From a checkpoint of a small transformer trained on Wikipedia.
Size: width 448, 7 heads of 64 (1 for keys and values), vocabulary 8192.
Architecture: no biases in attention or MLP, gated attention, value embeddings, hashed n-gram embeddings, capped logits.
Training: a variant of Muon for these matrices, 732M tokens, 12507 steps.
Each number is 128 + 32 x the weight over its row's rms, rounded and kept within 0 to 255. Layers, rows and columns count from 0. Numbers have three digits each. The size before them is the row's rms in percent of the matrix's.

# layer 3 attention query, 448x448, rms 0.233, rows 62-124, columns 224-447
100:070182143135162174086180151088197098131103054095106111174082108167165124110160096120140151123100140163072109088129125140096165116147190158134105114158160126177094077148172161101129125149101144198083125169118156130094131123106118186125139174145068141094103143114147127127074164184142121102058169124147110121149164074141192118099155121141113196095181170129126144114133151138176092137074136163118112181125126065162087100094100056144126121094089113157149147073094116110107184110131104083149181137163170141136076100098152115127123137177107126164080138090136108143173181178121123102166124114126115111089162064105152168116086136117142089091103105104106166066057125119124146125120
111:151131082115141118130128108134071120143144079148141083135068123085134141087140124120115123151199116081149122170172165118137115102195103126104135138100087127093080105131120119140156123120154115129126139174111136130113064122104161095146185130155085129155166110128119082119146107157197121079129174152144166107118154120118120110137096143111161134132140101105098130182110125147168133109166129137148115113157063113131118106147082127116167062170128102143144082104157144151153166098182118098128149199070155158177034131171124065056220117112112183097111169143117123089121088126086155146118121129133154103120103106113144171109145107131125165092152146124153142088072137138116090132191
091:132159138108136114120170146114144111166141141181164105115161161112069071130166137149119138094102133107171092085093101146153121116096128147114227116127108117144156126123160130152120177172184170112117045124165116136109112108157106175135191153159068147114078142113102106124134122143205163139141080104141143141124083166120124110162135160157106083096129139069145114115149162100144145090104113084136167146132095108105154134116150139156124139154093178118094106131145085138082140101196103112121112125076109132139199168099099148154131130101179096160113090123129072111118124145148118088128132136082125115071133120155106161106176069141095155111095097151071148123080123094101138129131
103:130136064100175118113121155085125137094126101128137119146130163091159107132113125150120108168062147093149100142124131072160126109111136118144130068097143102111126184147114086111106152129080159109108059078196149113080143065127105104126141131088116158102113090123155117136083111072109149143109110136097187145127114153146094164149115122107103150199131152146170116073148111081181101137129205124094127161126104149160098125178144160178079163122170134170193164131154129165117109086164102075091116156092115122102102097128134120208169206131106140147109137112144107166109161068190162150094118152106133126101176176152124129114178110086133142170181090111061100083085079128072084155123
088:094152166138067100158066200098119059089120113129067152124137070120104122111166136173137143131172104049129054075107122126150095116157107073091238182113157116190058133164138143139109103125165145045126158140163149109103103126147147182176107155074133123117112137189087144137105078173190139160137119152105062107131179115135133130158125150147140133119114158066092166082085153137107167140112118144090084128126122167064122154159104091145134139118132140113126138126116134153057106092123102135145145150119159146075159166135116104112105122149194208099113160099108138116162129164185155080132130128121161157146092063137166159146149161027180147105102191177126107103161154164162162138116
091:107180150147098108097146142132107176137133119112144148101122115102106125138117082113111132151140102142084113122128041143189076095115065128160103157175121129129150134121114139106109115141161197134200082114119089095094140128118124113109166177169128098096128153174200188112128111139099139161113136153153116177170120151083119132151194159111090091110135126163144122168145099141161136170175112132179112197118034167126062098153125123176134144185129126093103100112138137106167149140122163117168135110100131076129140117118077135099119082111187109138106134143126100127115129147128155124123134069155105109064142174122095077177113152107082137071144115180073162125165096055071153152158
085:155150110151108116160178085106168081167053139112135096156080158112126129117074146085115157151138164117126114134206132092125157119127147136080090113145147148102142153179079134133132092163146123118103116123151137105159128112133147075102092139156160137217170083152132146059138111070056076086147132155127134138113138086076178121026047103081167149153115128117134107152158166107126130128099167126128097136126085086151142078111146156147108104116113104144173124125101077102134176106235103153140145174131124141130144160138159123104132141135130134113114103118200178135149146161104117134152124129120121166157166197128156138078180121135133120141143112073099135104139135126129154099101
094:106140126126159185191131134160128080114108154131160110163133059137090145125137116132150125180187095086100054084173142124075097121208123135129143178156102175196141202106082196125152122122141074106085139126188180148152229107154138110152175149125151151201108060110065100135163102105114150105122132155103144105140161073136167122121136132143122145163132102119068171069153132168082127071174063117093137168117182108133134104164109146084147145094124086143100138168144108104157151119132121166144113106202124146145119134100129144095127130180156089066140144151132119170130072130059157152077067132165102161115169043117151086095096156110148129068109166091111150172177095104149142156133
091:081114157147156167106161173100130101103189119136155131146069165143115127081154089118176100119107151202127096097187130140142130119096132140122156149118170173152066155104142107052123141122058084166097176085097115116175174127116140121118111189146157118192091158074070110113172129101113135113133153137126117087135150133090183113174092140071134095113129074181102152163134167166129082142123115135159136112046162141035128128142168052098102150102162158157120151147134132117142101185141105193098158036178132109114122169073130155076148106055126134081101168068154140163157133175096125160093198144163108157143087148083117120116113127072085130147117145090176071117156192117144159112136
089:072102093156136158097132122096115161151137069100158095124143122119079144129097051089149151143172164107126128138117142127080096099117130133166131142100118075122127118090159113154138210136138112139134092081039181089099098142142133128070184091172132155135113143107112151130169128089122110123099131095115123245155113137159139132103139143168094078105113143155115128096111151119106115062110102145128142135104123133115110163190168103135124124019200113135161161115139139156074132152069176112079113152095147139066154183169172164195094113128213166092134148167182126157132159078196137146142087147112115115121170163145112100131172156103154125133118153202113111117138133098121193078110
083:139096128155077142182145144138139141130122123154168106127147139169190123132111096141165080177191168144146144107128164156108177136127112158136088137107166135103127122102088117116109124129084116117195060162130120165130175089107150080092149116112119151174141117192116127096113098089088093109087094152123088120157121161084091155173119135124126100136127134092125122148147133151162123107175184106111083106198089155134121117110133165092111119198127066078132124108044124112158080100132105130152102120174148115121106050095138071094179146116097095127136142155140174114143110153132147125160155153166154141130084136112077075069112134120209138136189135071100151152137101143155073147125
082:128121154111083185170107193153214140096083146093113100166096130093094125157121183058097087093179138091165119142121106144122138138102122158164114115114146173145175116113070163148123100149095138161061160105177126083121136115151187081143087095139135082169134088146182113119140166067082110115121107133122167114121153094142189139168094122086179115162137095182166106135145147095129133144149137084092097144101129109094113143165122119085073052116135135123094117088123118170135160093200135127110159116114112106155108079159106106087150123072087111068129078136164172159149087110149159157175106148128110197161134109121089116132089108115178144142136135082129128081121134121174116122161
081:141146144105122117174163113139141131118164106115119109156136163170091138118165146091106201131124111121131084115098113074108130175120144149097130094089089183042142094127102130059161118198116153119143089177117142185053117088176139121149165130137173157142129057154122119070087162151125115116131118132198116089157097153078135128092085166162147100098122098094175059104144167067158116114123169076137146145188109125149155138151143155127126094132101138142091137122138091162087094114149155078133143142119129135182141079045089127089153150090116129146121090119052118126137086162126186120130143162083153185045143120156124175093134112130140119115091097135083151166152128104131065141147
087:140106123126106138203129206165157151135173205062115104176159117172139124173111173138133107114109138176165169088169100094091131165078143110112139180134124165159127153179058123167115104115111104144138138172103077100221155143190205109184119159140155163158119150149097118117165171116130093122132128153090125040140121093145142104161087156093148130147142092150114110116106129099118117093092115135117084178123134054088141117131131095116126105138140129143133191073085101136087098133181103158093201085120098105175131075144144125099115055137144175135147119116131142082120117134165150129146124143116133190198137139091114117131184150094114044142117154021125138138102183137137100204116
078:057076181091104151100145124142135101102118129118109079097098188113081096116109076132125186119158133139096158158162108132148095129065117090149138164145118172173153151126137148162141133182123123118097168134150141073169214095118150154131185180121120126074084143129232137128146076169120171094127165165081167145132126113177137110133085113126154127101135141161111162162194115168132094147169094145114184097191102173091115143137101122098094156214096175147125112204145194176089156152122106131130123101171132146104129076144124121084088171118120103125126175158124141119139118107115137154142159122122132086127090115081193121112134160068197139114142128192153121148122126154150123110088
086:131170118083171115087148107132036115125122044132136137119058169093118130090132118128147153122102133110137112147109154095134137130142141124074150171124121051151070162102164141122131195123169181136102124132062120116108173151164113148146156087098103165122129140124155186140143142159158193141148159123154112176112158115163082102069195095120078132098199121155078088108130112122184086144121164143171153133112137130113190116129137166111174139127147167158112105152147209129090209058076129121111180183169128183153102105079115125152096160143121121097109149131142122150120067107100139165108126113109140118115134096125110117186083155138108061120144122170105086151163131121133096065127
098:127109130105132126150171173157157114129118126116106108146145122135147135117146151114142122150152132099025119124099156108106161144181087167119144100141130162148137164154057131104110145111123108183180152168158110132138219126109158103149138139075193166142149077196135138140147074127104079132114132162120105144191109193109150162131124104146090130144085102121144105152101174109123122141182104134157122089104140107115134130039093156114136091194108075156102107083143177096078120119186119086100118115200099140192032103138139073106138147092114127130144143150118121133122124080088151134130089160135112115113122157104143128060141061099110104142122098157087146178151135096138106107171
091:119162117105162148039098071050168152134119119151135140096132136113121159123118141157127083115110130088125084147189151147135085076116163103121089144122097213201112146143159155095092132100112119163116153058153165115090084184056145164121093114108153116130109112121179170147138168182206147098145146133135176167145108166093117111149140125131084168172178139165099167136155152138185075184127140166152149113147147152117108075122085072131133103099118106141120116140140177167142144160093150167139138149078121127117175144113134186127197142091104077129096124147113144106099129125158158172104117131114135097135122096110133151127092165088123112102142097102111098134102167103135132122110
092:151164128145131155127056101134163129116088138072129134093146146123184150158128145123096135150113134206152136151177136080104164171090068135125124136086146134085149119139071092111148089143135122120163099170124099147143134176144142098132122161130152123168092124125112168119088122150129109132109120090139137113154115195159090153131093169110183104115098095103204112177147142122086123125141220138182105106152141087092153156152128090158092113170131091142097098121073126126122085124159105098105090137134120100165131073069158078077139058147148050108180115091140132080178078092130112118139104094112163141092155156141124119114140110138103097161109144122118077081082142114091084148111
083:069077077165080151181125193140142159087118107124160087066136170094106120096120155131176125125110192073160079132141145137125154186045140119122133059085178089146109187118078144072146079079094119143097159167175101080152142136141175090183121137155116139153141125107118120146169096141158111125125113118099101131103086097172120099093120109111196114133120143161142149121125141161160132168182091118100121144214074083162124103148131112134188160096140125089127163119139134150167114134133155102129103107163138192114089115154093086154149102124138113114136120158154154113123142139109100157152085157131155125171139089055128184066105058133157124075127099037138113086096104124153150132086
088:156087126151129140123114140111084132082158127165164140078140116176159179152090120106154175147101152080091080069113151130120148118110153144102143098109139082154106126100133091180120119144118173191191089166166155159126192106165092096170148134172142165192141145166084146141135083071164181208126134147091151119179120161159155172145163114113071100116093135165191134146049151149178163114163069106163146143109116086138111156098124117155144147131155075148141129070144089127142182091125134097140147155151140202100139118078119120094113103185120137130141145134088160185176108157126157156178097133134175112189168120131186101087134112113099198166159109131125131194168191150173116137095
091:200089174164138127166103175146167121151143141027156148149149096095126165154123111122085143140107151127060087131085075098157165118109144148111112150142156152099123150117081144139157132162139141160155103126142077131126147104166147122170118098124141141176091087130115161083121193128129027141096071088161127108098111164174155169134120135161111176100157087148145142151105128152126117158082086129145085112150076111132135150097140150128093163085133133093102107118126127116107134127136124103191085175184136118130037043086151152101124156145097162161174101111081085101131121122103176107132148130155133155143157178110127129117149102143128052104123122096129093150140138172130141143151
095:173140131168147143103118174174143068098127137068105068179130100144119155134130153113111182187085121164068159103095101138153121157145133136115123141126125127110125128109160121092165175130151123046155150131110141152137157100156171098136143044079140145185110084057132104134109073056177083214117122108154098167158146179089175152140148142128118139095160102124115142127142115096126172114069154072157205095135167067080071094133108125165077157156151151104158128154084100124136141143136108152101079114164196128158200068142191154135116116101124135163109109119076138171149124105068132065099114102151158125078144117129168108111078144126106134123119136095131120137169170098098125122120
091:138139148165098154216144100173087116146135163083132085125122140119138101213125180118145157104073107073169175103152112083144181132148086107074088056097087119127130108107055069118148094113079141167122110141190120129102083157170082086122166117114126062163145111105072104201130138141158074072123122147138139146116162126100136154069101138167156119144168107130108112082153153144157143101101090098063112095194108166155140145061076197110112092141136137120052053103062121094090135158211113087107095130105159071155055089129111068045131142130061135152134122118144121127089132117145143164138117137168122157137162144118088073146129127140056117145131093085149142131141122162126073180167
093:126146176121142166192133103141143122114149165099143127131131182118122132114111124089142190145140186157143094118116118150104153129153079140121171127186112150165147072183062130114137067200059087127116150164094033141193153154158133082123112094080111099165130140132150112136120157139090068112083175078158118109148150198121144115099107127144168115162206081107204159185080115112142196158131162117135078124143137141115113124149153124140114077115164105106124136100048071116165125138119148150137112128149141078133051112100146094099155082204135172129140119043175073086205150108080124111119115111105150165137178187086049153127140132157143068133109099127186089118126163171157133142183
093:079125089146107106110129097125154132154096148100083126191105113119145102055159135163083084110169159085138125107106129086121151120116130171199089117100172130108117109140197137170112124117169117143112129184125149114086091180066138136115076174128134135111153145015097089139149162129121117127134110107143138129087190036115117082095101130105155132146071183086198141184092124139055091128135141103104105140128116116136149159122116121110139092057089061122114137179145152160099113176118137119135119137103089184174146165131103151145114132139205148125122135187099141084061111154108124127153111139116128143146104070073115135159188139092129137138162084114129120147054106130109089112115
106:104160124140159081180152146151108108173095161058153149163190146164113154132116141130116140152106099141173069077130123125108137127042059152180078157145151116110109160160130176169052144114159113101148097150155119171100122146110132116188133099092152134167085148200110137177192138081121092147104083153112128159142117129114178133065119144154104173244047145133132173131114106154078101112087169123068101164131152054084119105145088101151121183153092144128058100094145157201117077143096160141158114124148086147173132090152121142128104040184119136154132104141156095103109136071120105123170132132114140083159143169101175042137080139162103113164132157073167138106108120104129098111146
095:133102045152148117077109157085080129160130095137181133142122139089149137103176129097114158108158111111118167150140164101109130119084097118090145091105150131108121092183189145082105079109155111131174197049100134158075136095108154175182078108153175125054089117084157125123070096129128179111129099087053138160133135154112100139163113143122156130124167150141098142132131136164151138099150094115111124068084113114080157049170100155095113117118065080123112126166149130102191146148198084172125181186070160138156179104121084082142075114119160159136074164200135175174132172154124091092125079121114128121113105069153140142142145120071120185092087089090105134125127150103163166146144
109:182137145144088113207111096132137117166152127066174118114154190133147158127110106081116157119129118154122186071107096087097149142066089118168134118139141125043198164127080100158153140151170148156178089147149099127117109120150126117125131185130170141120109135092105128172112097136121072158112086143165160198139148101106120175127102167135168178150134119185179179115135183119094134147107117106162109095109164088159086078129131147076125146141170112119078113041154140159137102141121133055203093132154129140146088046099111096087115124200132083164128084123115116151152085133092157108118121146094147094172090185090144171170130114153120071161125067099141125150168162114155066147139
089:084192086117089148093125102097142153119154114154096120132127146135138176186095130138110120149146141166177178166112156147144164114111176159145120164114156105107136121102173081138126150149138099107087134156086197084199118189136152110106093188121146105121113075108129142083106178157099196089118115132103115092088074087180124144163129089164101184145124133116111122104124101104097097135131078164114150152139091122176137143117168149162173179017153155118149116164126122138116177101136147132105080172089108075118124056144128161114077119165162163138123129162177119130145126145169157108162145088095125140115165095197123190130163164087142058092136139145089135143085096151076152126145
108:113171100168090171117148111088118129133070069102075204142098119150117120108110093109107124094077067178127098156082158109123130093136105141100083127154124132177165098076176139136111129184131159126120168157103138116097132156107187158070094181180091104136142176125168184058163141181115129132147162128123119163135095195115197129132139166077147159070142123141059149167109079058135130152083160115097109112137097070133171079119136129130129131160162205161157116152125191063098190102138208157131142145080107091109160127161128138126146075185133113128066116096138147089118094106113129134155162170097116140115191076119111149073128109095141135075096116115091167104138084121105160180103
085:081115138115137079058138121175121106101152101089133136150143149109124092118101169129158145163063122121093132063121116183119106107115135202118060120103157190142124080146080149175148122060168154157115105129153151109099064096126114151127080180112178071100108110141135090107106127135130104169109188092126070100129171196117093171036164126121161158115092103201132118128100103145116139143115107130155095195073129116175099090102104091159112133159193078149148186107125164154166146124130189134118101162180129207129152117153069182053121113078143102118152107129132141102127103089070080158094136158184104126147073111071124197159155163164130119100110123106101145151151137133165139152048
104:084081143118130154174152097187121133110126086151115096156130110073124103114134069137089101186152134131140109157107089102133101087163067113157115239132160130120168125099085199086131167084136084177182110109147163094202124151137085139163126143117158081101126108134120107183130119079111122142131171094097130165117160132103127070128144114128121141136133137115105115105124101182115131124109089116078178081107085141152153150169125098150105062131104146169137140137150103130117138105099162165198095104103136094136163135128061120124153184085129136095133156139115091110080119138161164116121124149126086152167079179059135133144121142185074143129134118133088124147128092098111162202182
106:156143156177134107096083104128105154108179191101138078127137100158116142150103128168066158133079130051120124107125129167077109156133153163172165165124147116150150075137088066090138128142175101087135114144101122118097084147126096131102115112151123146134133133089083072153105166155164146133143117133114136164104089107144153052131143130096096099140157150107139080173086107170130160102115083075118129141068155126093036100094089145132178154072177124104132158115161065138158119118148132187089085101150064087161123099125137063140076103138036142132163062242162107161134145118126136108137109125111080154131127127164138125112132162096110110106105144155094132183089128085115174133133
101:130121085118130141070134137096091058135156128134174169189093132119111098100186133161124192161112159119084091154082050097098095070088127168166104099170150090141137045078165126206088083083076163109169100113160128112131139126154116165118147124114118123109139152146174062123132176102159144062143151101125165172115132123126175143141160049124162174160129097146188117135146103125148119126134146151134148156134135144141103113129166136138119205083132091123154118174082134170112166147132128127032092140097188151100087084148090115123130120155157152174092129131132136149124115163160154137121148119115097160107108154112065161187117180156150122135084151105114123108108149175172141217084
111:148151151109096117052097098181106166118158088207128151105105168142082151077118094137055129152107133121152137174139110144146156041172080077134115119142145156153125162128190136082156111107160149129119145135123166153125140144122163150086134162113139063151185157131145145131088132150132148129125125175115139117088116160071112126106139101130105152129141176125157134107147143113130140159095099142083126178159058157205161142095173150142123078167151143149163137179108097106085175109111122137141155137109128209174107093109139156146136132151112101128131167084093151166124145142197181080158120126083123145127136112114172135079109116132160128157076089119103119129095109132201106062100
109:090148189134116112166126127155174131098093093100091128167159146127144071137093129087176125163130149156075130124119148169090091079174150139177100111120073098114125073114095128158155152107118099083113098117152119131161091075128132143155114134111086111076073129115195191172152154114092150154083107128156181080204131106109167137122178149145116110114121123182072124034161126213127136151118073150154186163175153154090065115130152112093120157085076157092157168122181100157114125159112114136074118142122105098147151138104171102116122075113134117113153160098174135150181131094139187100110141130181084087122111028176153154103148133154138092147127134117132124131142162103139138140146
110:171175158134112104133125083148194139153101161135099123167132158085129078106119120132121145114139158166170131170139126118139162161154105163054071133137152162130125135140162132183159177171114106196083139153129205137148162195105128129116147122123113152059147129147137147091137187172166150136083087121133140111115159166110142181138163145158152120117099110140162099089108071072084097095138118124117141135052160097182113154132099151141155124129150137074090088126185184139112109122142114143142146146223079083119026049127142114116138159187132109123095112121082088115146125133169160129124125096116092094103145116121163141105089106141084089139152067151094132143135116159029121115133
106:160083071118080113177101080204111180080087135061146126040124130124120099149116170150122182156119120166112133115120164145113120128109111119158120120115102184117114112120098073082107092159144114100148108144171087089170091141139134088191136124149112164113068095110108081112164095117156128174118073139151132109194128063135097113186065125120111113102076073109189138061079146169138138169125096125167105131155157153119098092145078139081132128192155161145024062118171144108166113128134125104138063142145117143202095083116147144156108126097082171124136128069138130116110144081151146129130118104130109125130149114192140167145171132124122130155184130139129122089138128116176101152179
123:151125231135129124187151139099115149144150115144093154128128119197146087168116087130070134146140165126125162148101109165127095100119135124119151181066130145144141147157084145132141174112111107058103105069177152129143145102086133162082168123175124134112137084060084086091092145142093193197071094104120123155099126128091082127105158160114136118113193101151145120070163157142147150111124151119093166148118138161166136117182130153143130125106153179104155153129098101128140114149124123166110084162255095149102053069089129150119154161136153202102170125183078087170111131140097160135122179099132106120148060108119085174117101150090119109108133133119130117203156168118116111112142
112:160065111117104103131111105144160098126101131110137160087101173105079115155103127199157166114107145101171152139166119108109144082171113145068060097177169109159125167094136128105177100159136112093097101171101102114172139141108101127126136131124133127082129176123171124087102180164133089095109147075109152135156145143138128205166184155136108081111071100079164095111132223127132132110085166128135103126146113138112139125074148100142151092081158131096193150066101174070091098126144114114159091159174133110137136109055087139128182141119153076123196075119126109092071179078154119116103131120140125076111123117100102162129143151123070149099209127172074123099114109133109158165161
121:173120143212159168119147123102147141151123113173142158126113165098107167101134104196148153154086128118134096145129077102153186106090119077042110165145182161121183121177176127118093132181062105134121109108099132171130156233108157091106113167105119127153132120136087134071106137165131155086092122113070085156087139085176122175174080138169172196133148116093106113140131112143139081108116167102080114103114115087180159061123157124129154204092144130108123136125132146144074067126116131098067146098074136131115076074157113152112156152151111166141090115101130120163101112150191102156138144127091160152100131209121127104093135121163150119092094139113070141110151095173111163081127
106:121086155179140102092149122092061131075158114095160151148107130131171099121117156076169092146135100108110100155156127100175118134107126149087150125106108078086134142179130141171125163136118111139087186110170117144080072073135156118098088164112135128168124127089135093143091105148060116127119155129149075130076105179092096164094119072139157102094122153100075098181135121190080137106123100114123080114070179117169114122139171116129117135155178141135099117066161140100159152096167168090149147109164187132085092091152139138146156152092210060125092112071052146100106197146151144157082115194163089105103102174155141149151130110136149080073062146141141131102132177179097093122111
112:165112175139124148090108148149123123157150113130113110069162141107090114167148120135121126139119110127113118124119140140131149063119141077138095105175160160091137124097118074130151136209121109065124166179134102126123137133113121070042151170153117117069140124117185143102100170109109141187116191088104079142174078112157084145131130144147095141122150090132103130117161172100159184095128075118130127092137129147093130113166125127142134172041170178113186139115097153145120134127106139124124123150143089161181159150115135121086083163098028128157113140140093180097205137132155154155093152134165083136097112127122123155166133111121074100022097172116117133190161165155126131070082
112:152092050151127176126127140094098167135156161077127163077062130117124100106182124163076106086172180122153137138113153093103163133105082133119138100080117153109159115143177131122062110161111103156112152101129105137086076116083095137145111110129129152064105141111123194094100150074165109110127115154186121117157165164087086131095091111112135128141111091132119135106136107096167110119172171186134170173062132058142108090105187138141120119137111104134093093151125185115087143117070138130114100121150141135099094088134127055127136100209088137129127070035118115140108090157133081107130075119074138161131114168077136131130125143177081122118119074197056130121162099089126134173072
113:095103109104137088126144083105096104070095111176105099188162078121150174169150090112123106157066117132121095133166154082157128151070112121109168126126101068161095075138123127109089096099134070144079065056165132171126114106164143081135117125172181171136148105140127136139120139109140155105127120145155140144136113101122133149102122102078159107165117163117078131143153126196102109125132108100099165183089152116088136140129086086168095123137129093101170157098168058146134123110142124126154116095182131047066129146104105117146110144123141116080068124115139175097154190103107151143117153121199158121119203123082137126141143140118125170127106136161140145081146099155119170127109
109:140160132128104170134099126149126077153109067181113101139131096109153181100185134088183140085122153118111135091105148171106077144163136104202122111147126050114103106121194135114133109116152128179104126182169183104135077155085171121170073172112121100166158177154076072112151099119128124080127124095126100120087195151075161128087130093168091112219061173110101129138108137092069113162142089097155100092152114139135144126099167083120175127094123150183157163140118165098125163088135146109174136119054189115101135195123133116161169165085117100113087141147118151110146127104105099127195061202167128126133089064162115163086170080115145122079103139114148135145096113116186111129074
112:113156137162148131133179132123155107146114160159116115117163116120075065187118105102138171107069087101107177127151107138133138133114089094078100067145057143147106143057053132100137144105081157100141150047174122151058072187100173127148132122135104192124146084140143129148132123100130083100120122119095107155082122171113126200093166145162136151141166168143166153061136092050119149064093105100153118121158134156191147112142113150169124167069141056202058074182159090132129142130101142085109123212170122166136126123133132099105133129155068079086152129125117124147065135159169167163101171142088135083118124081146138168205100135111179155176122079114118110137129172091116096125091
108:151122162091171124160096117169108095148126130187117107117195161140133125102057107156149108139169151136108147172123123191172099147119152155188149163125130152079193126100125143164138121115151161129188179153152119075134092102109131150156166117120159096135117155135106105074195139132204124076175171140142111160147161163169133117167078120125172083164140116127144205139141138117145105139087177133153140077177143183073134184131118138039140123181032131091092108092137121123156088121090112175104156113085128099135170169218123111127177142139193136089116092102103132122126105129078147116063179173159135140134103112099107132101107148166145118095116109131193113107131149079089099112132
109:118158070114089135203136164133099191087129073150092149129131068142091222134177123176150136101081068097144116117106159162192106123089117102154062140131130090106145067147144139154161147088114099093121127118095135150131162157104168097136117129164128156148130088116098134122120131130144164105139173148104201115078109186151144098166087099097149149149156153099131151174118114081081139135163111106113057122138165161108090116133122055084137122130146101162135148171154135155215132150091137149166172090103135184109197151133144109158157125114170125073114199165133082190096167105093096133150090210153102134102135182094106173181061134167146130098159181063143137138133159144132178111098
113:106106145167168107098125140103139088120130152190138134120067106193156149102156103103106129070106127159046114143126182133123143163093145178110108152125138136150137104154150139171142141141164138090175116051157106126185128099141026154130100138156133108164120144147114072170102109120110145168117178095159077143076140144094139169090100132121149137116154126118109133171133068134110187141193099147114109145112173100168120125140133111113078087137161049112148118149164139148135144164106186071127160095166139070111152161119107177128123085156119113122045173127076134203152160185110147104125114125169101143168134120095122131137108090154120099043105147182109127090186099162151129063051
115:141132140090139162104179148067062150098142097169138203116120107162081117086157090132154136118084129110144109102088141109177129142094138103150105119132157087189125141147146106120130080131063131128168064144114088140062152167128135146074151134143134151109142220101106145084109188148136090132107071122131101121102194107156150138186139122165152147153092103098110164055138121129110106083124181167085139135074112085153094130173124088126132164131127094149136125131147168111144092111050161107134142100229112163109084133119076132110220102196104080090175147137111133125083099167205162173150144126090122083125169105151132170113163129143152144156118149116074135157145077104076065108070
115:098183089108150105140171171116087111103146122136106137099107152123152134186146116126104130138083107102163065137120074175145159143093116132125072154120119107165125116110172096125096127120074155086132137207158115151123127142182102107072140169157124111135152184134154126127174144130170119107116118186145174120181119099161094149131125158083146152148100132092172155131129127114108131157131131108142110151126098089083100113119116143148116176126205140106108148127054164115066100079127185121151114164177094161107139068205148124059084188229129146107127135160121133132149137119124065140165051099142144152108133199128149183032104135151171162112066170113076159143148111142122119124110
103:154116200116172082143165086153075124114093156140144137161161127136101093141113131098177101076066119131064092123162109171136127185190132086117156122076093122149118093148095115118157134115104173083152077115114107144142115099144148177142133113135138120169122156085160094132160181105143085143121108137200136122168074131133159137095143153150176105095130041082138119059172150198104172142101158112138175178088151101123116149097117119125123216113138093096103121135156129118192145136195141149140113122191108148085070090137099139109128079150116090126099081147173155109130099123086213149132150176126148121121098166081102166128131171152128080144134134138139103100121168168120081133187
111:172103127109135130134137155110103113111128034128151137113144111078146195157143153124169222140076142139134076101115096132132133089077117110069134098127139128150109069164136120106155102157101208125157156169102104148098188118164105107118158156138146144120114134113163102114111164191144139148108128066069115127122074143120119126179134158200082118115143146046081156167137129095106148185112141090131100194131167101123138130137104107130160188084198078130121117112161138139117110062095149049154147163106168164091024129128111115148186139102087116128108163090151144153170143122158139146088058132135119133119130122118103116155110103117152120095099175118140078114174137212129140132107
100:134118152120156105080134115145086136106083133070115073143133172120149197144088129100142134153124121166120081172145161111165079103111136171097175130148100113104135078069089104156148091117122149126124121127127022066117135103093078128139117131123132139101090176128176177151086123102131135141138150169104184119173103084144117162174113099164109104090155138053107125096127128144115156145098120153115147121078190110115129134110093146125178132131109158126144195148099177115120128137114154118061100129146156167033138106160059136133094156188172157139157151150133150124179141117194077155090133179136111130158102111163083087118079213052162076172122167169152131057124130180129135076103
101:138106117158163116077190175118102171179120143141184120127122147172105119130140110114134153118094091159105061069128094141192116095083122143142100129131156153116180129158104143136167158149106110139153141126107195163200110126096051133104150126137096079098109113140134075126086068182149144183080099086116096107151151114120118147173121111055077083123185135141151125087072104166113174126095156115106113117116104131139120133188087143098134117162139069098157177089104139126149125113195134220134099123191136199115122131093095159092156178108100118165143107111077147120115126183116138124137130111131145101115134146114157160140153174152154102098139118146133141155158116061147040112180
097:088126186103103074109148148181127130140107088087129145080118101184116107138141131104153105173076119118073141168138182139129161111169181169107105134118165114189129140146096113114170107139175143176130096132099132128176131093065120139153104098146131120100122096133103169161100112138095101114127132093122152091121111187217141097055162125134156135123121054166162098094149154163222126162126075139141121082071152130136174151127155165160145097140080116076122154109160097082177119135127118035099192130184152131091138181101167094100121097162095094159134186096070186138128115196074183125151122195122158044178121128143170120099110122178128140147182171139173201128098126099102036117083
099:197094182153093081128113149127109100117101065131117112147133112185182105112135103146112205126101158105109127110138161166139169139119131114174127127145097101136092036116097149129142115131132182107128123125092153164122116168140102197200154141132189193136110126185132066165126202207122087199116133156128133183168137175090174171133141152108098068095128128148140156130129121108158168169084181148171112136134150122133162140070139062139177150112167105111139145090128138081163147117156064152195124201179171154126092066069109094111189104176086132097118144117152101133108126127099100177071124109052087100153128092120090186151127123158165095113120140155121125157118121096120119155099
115:089132097058161095111125111135147146111147131140127076103113114080108086112106105077122106100151156083124127076108132115084120211128167127135238115140131133133116074192153123131151107101173120116124163138144145102156131111103153151181160070127147101097082126119095137150162116114123153139141166143150109162108133101106165121119072125110154072159067091178170178204103125116170090129088184119143185119119162120132159115113104140132113135177065120080127148123140130149184132216092124163144120145146153113146127166100144100111136126070103140146130124150157098154151119183123102144132101153074128110188113132142101130123143110114187153156159099173139159138106144136116105094179
108:168121154156154096142061147097116140129175141145114041090122116173111102101112151111079105197094112123143134091115138081115074164119107086078184116149103142147109042171141169166106124080111119191114152110149143148187124119078187099160134122170145178148135047120118151118134124134113117088138139117174116149091140103150163146149137107127132129115111154097168140171099096161147169063166169105143127123112191115154180128114098212086107093073166069117125084103142121113138151205200120101133161107119106049088109100107151119185137105191068156113140176103145099074132145122091172071177124136129148133157092142141090168160073094084162118127191174130161100133158131105121103188126
110:112144130128185209101163157136159117094161087140161167136117171129140066139096110144114129170070155168107146161134116121129129147163098167155067106151142097126085113021102109136166141159147168130128102119111175114065154172139074180108099138125129113103155192110198111064111147165081116140087127103135150102105142084176139150139165137141087114164132216090090156154157169132106115104078090151136098179103082147145122092110143082143167176089082131135117080142137175149052104130092115110059115118200101119125114120121112164121148184184105150182104154140107159147176111156132098124146128127134090149142120133115136086136096147093145104100084114148083102127105110189133154094108
104:166115101189120109140066098122110139076106119056135077150102082150098116097111128156080108118137090125157119185140148118097128114149132176143112136143093147167101153091156140115118123161158102106159110186055153138089166184124106076086079121110165145150083196077148117148142247101052095154163087132064102145123137117085150132147114109137058120057085115080119144111059098166107103091096157138144124098137122139132134110108141144182112194040139132140201133141124087153149109115095180178116089110152129114111164137134119084143131080132087177138136096164165165112146173122134110148084126127114067142109136154101130135133120101126087145161161143157108133196123158094105153106099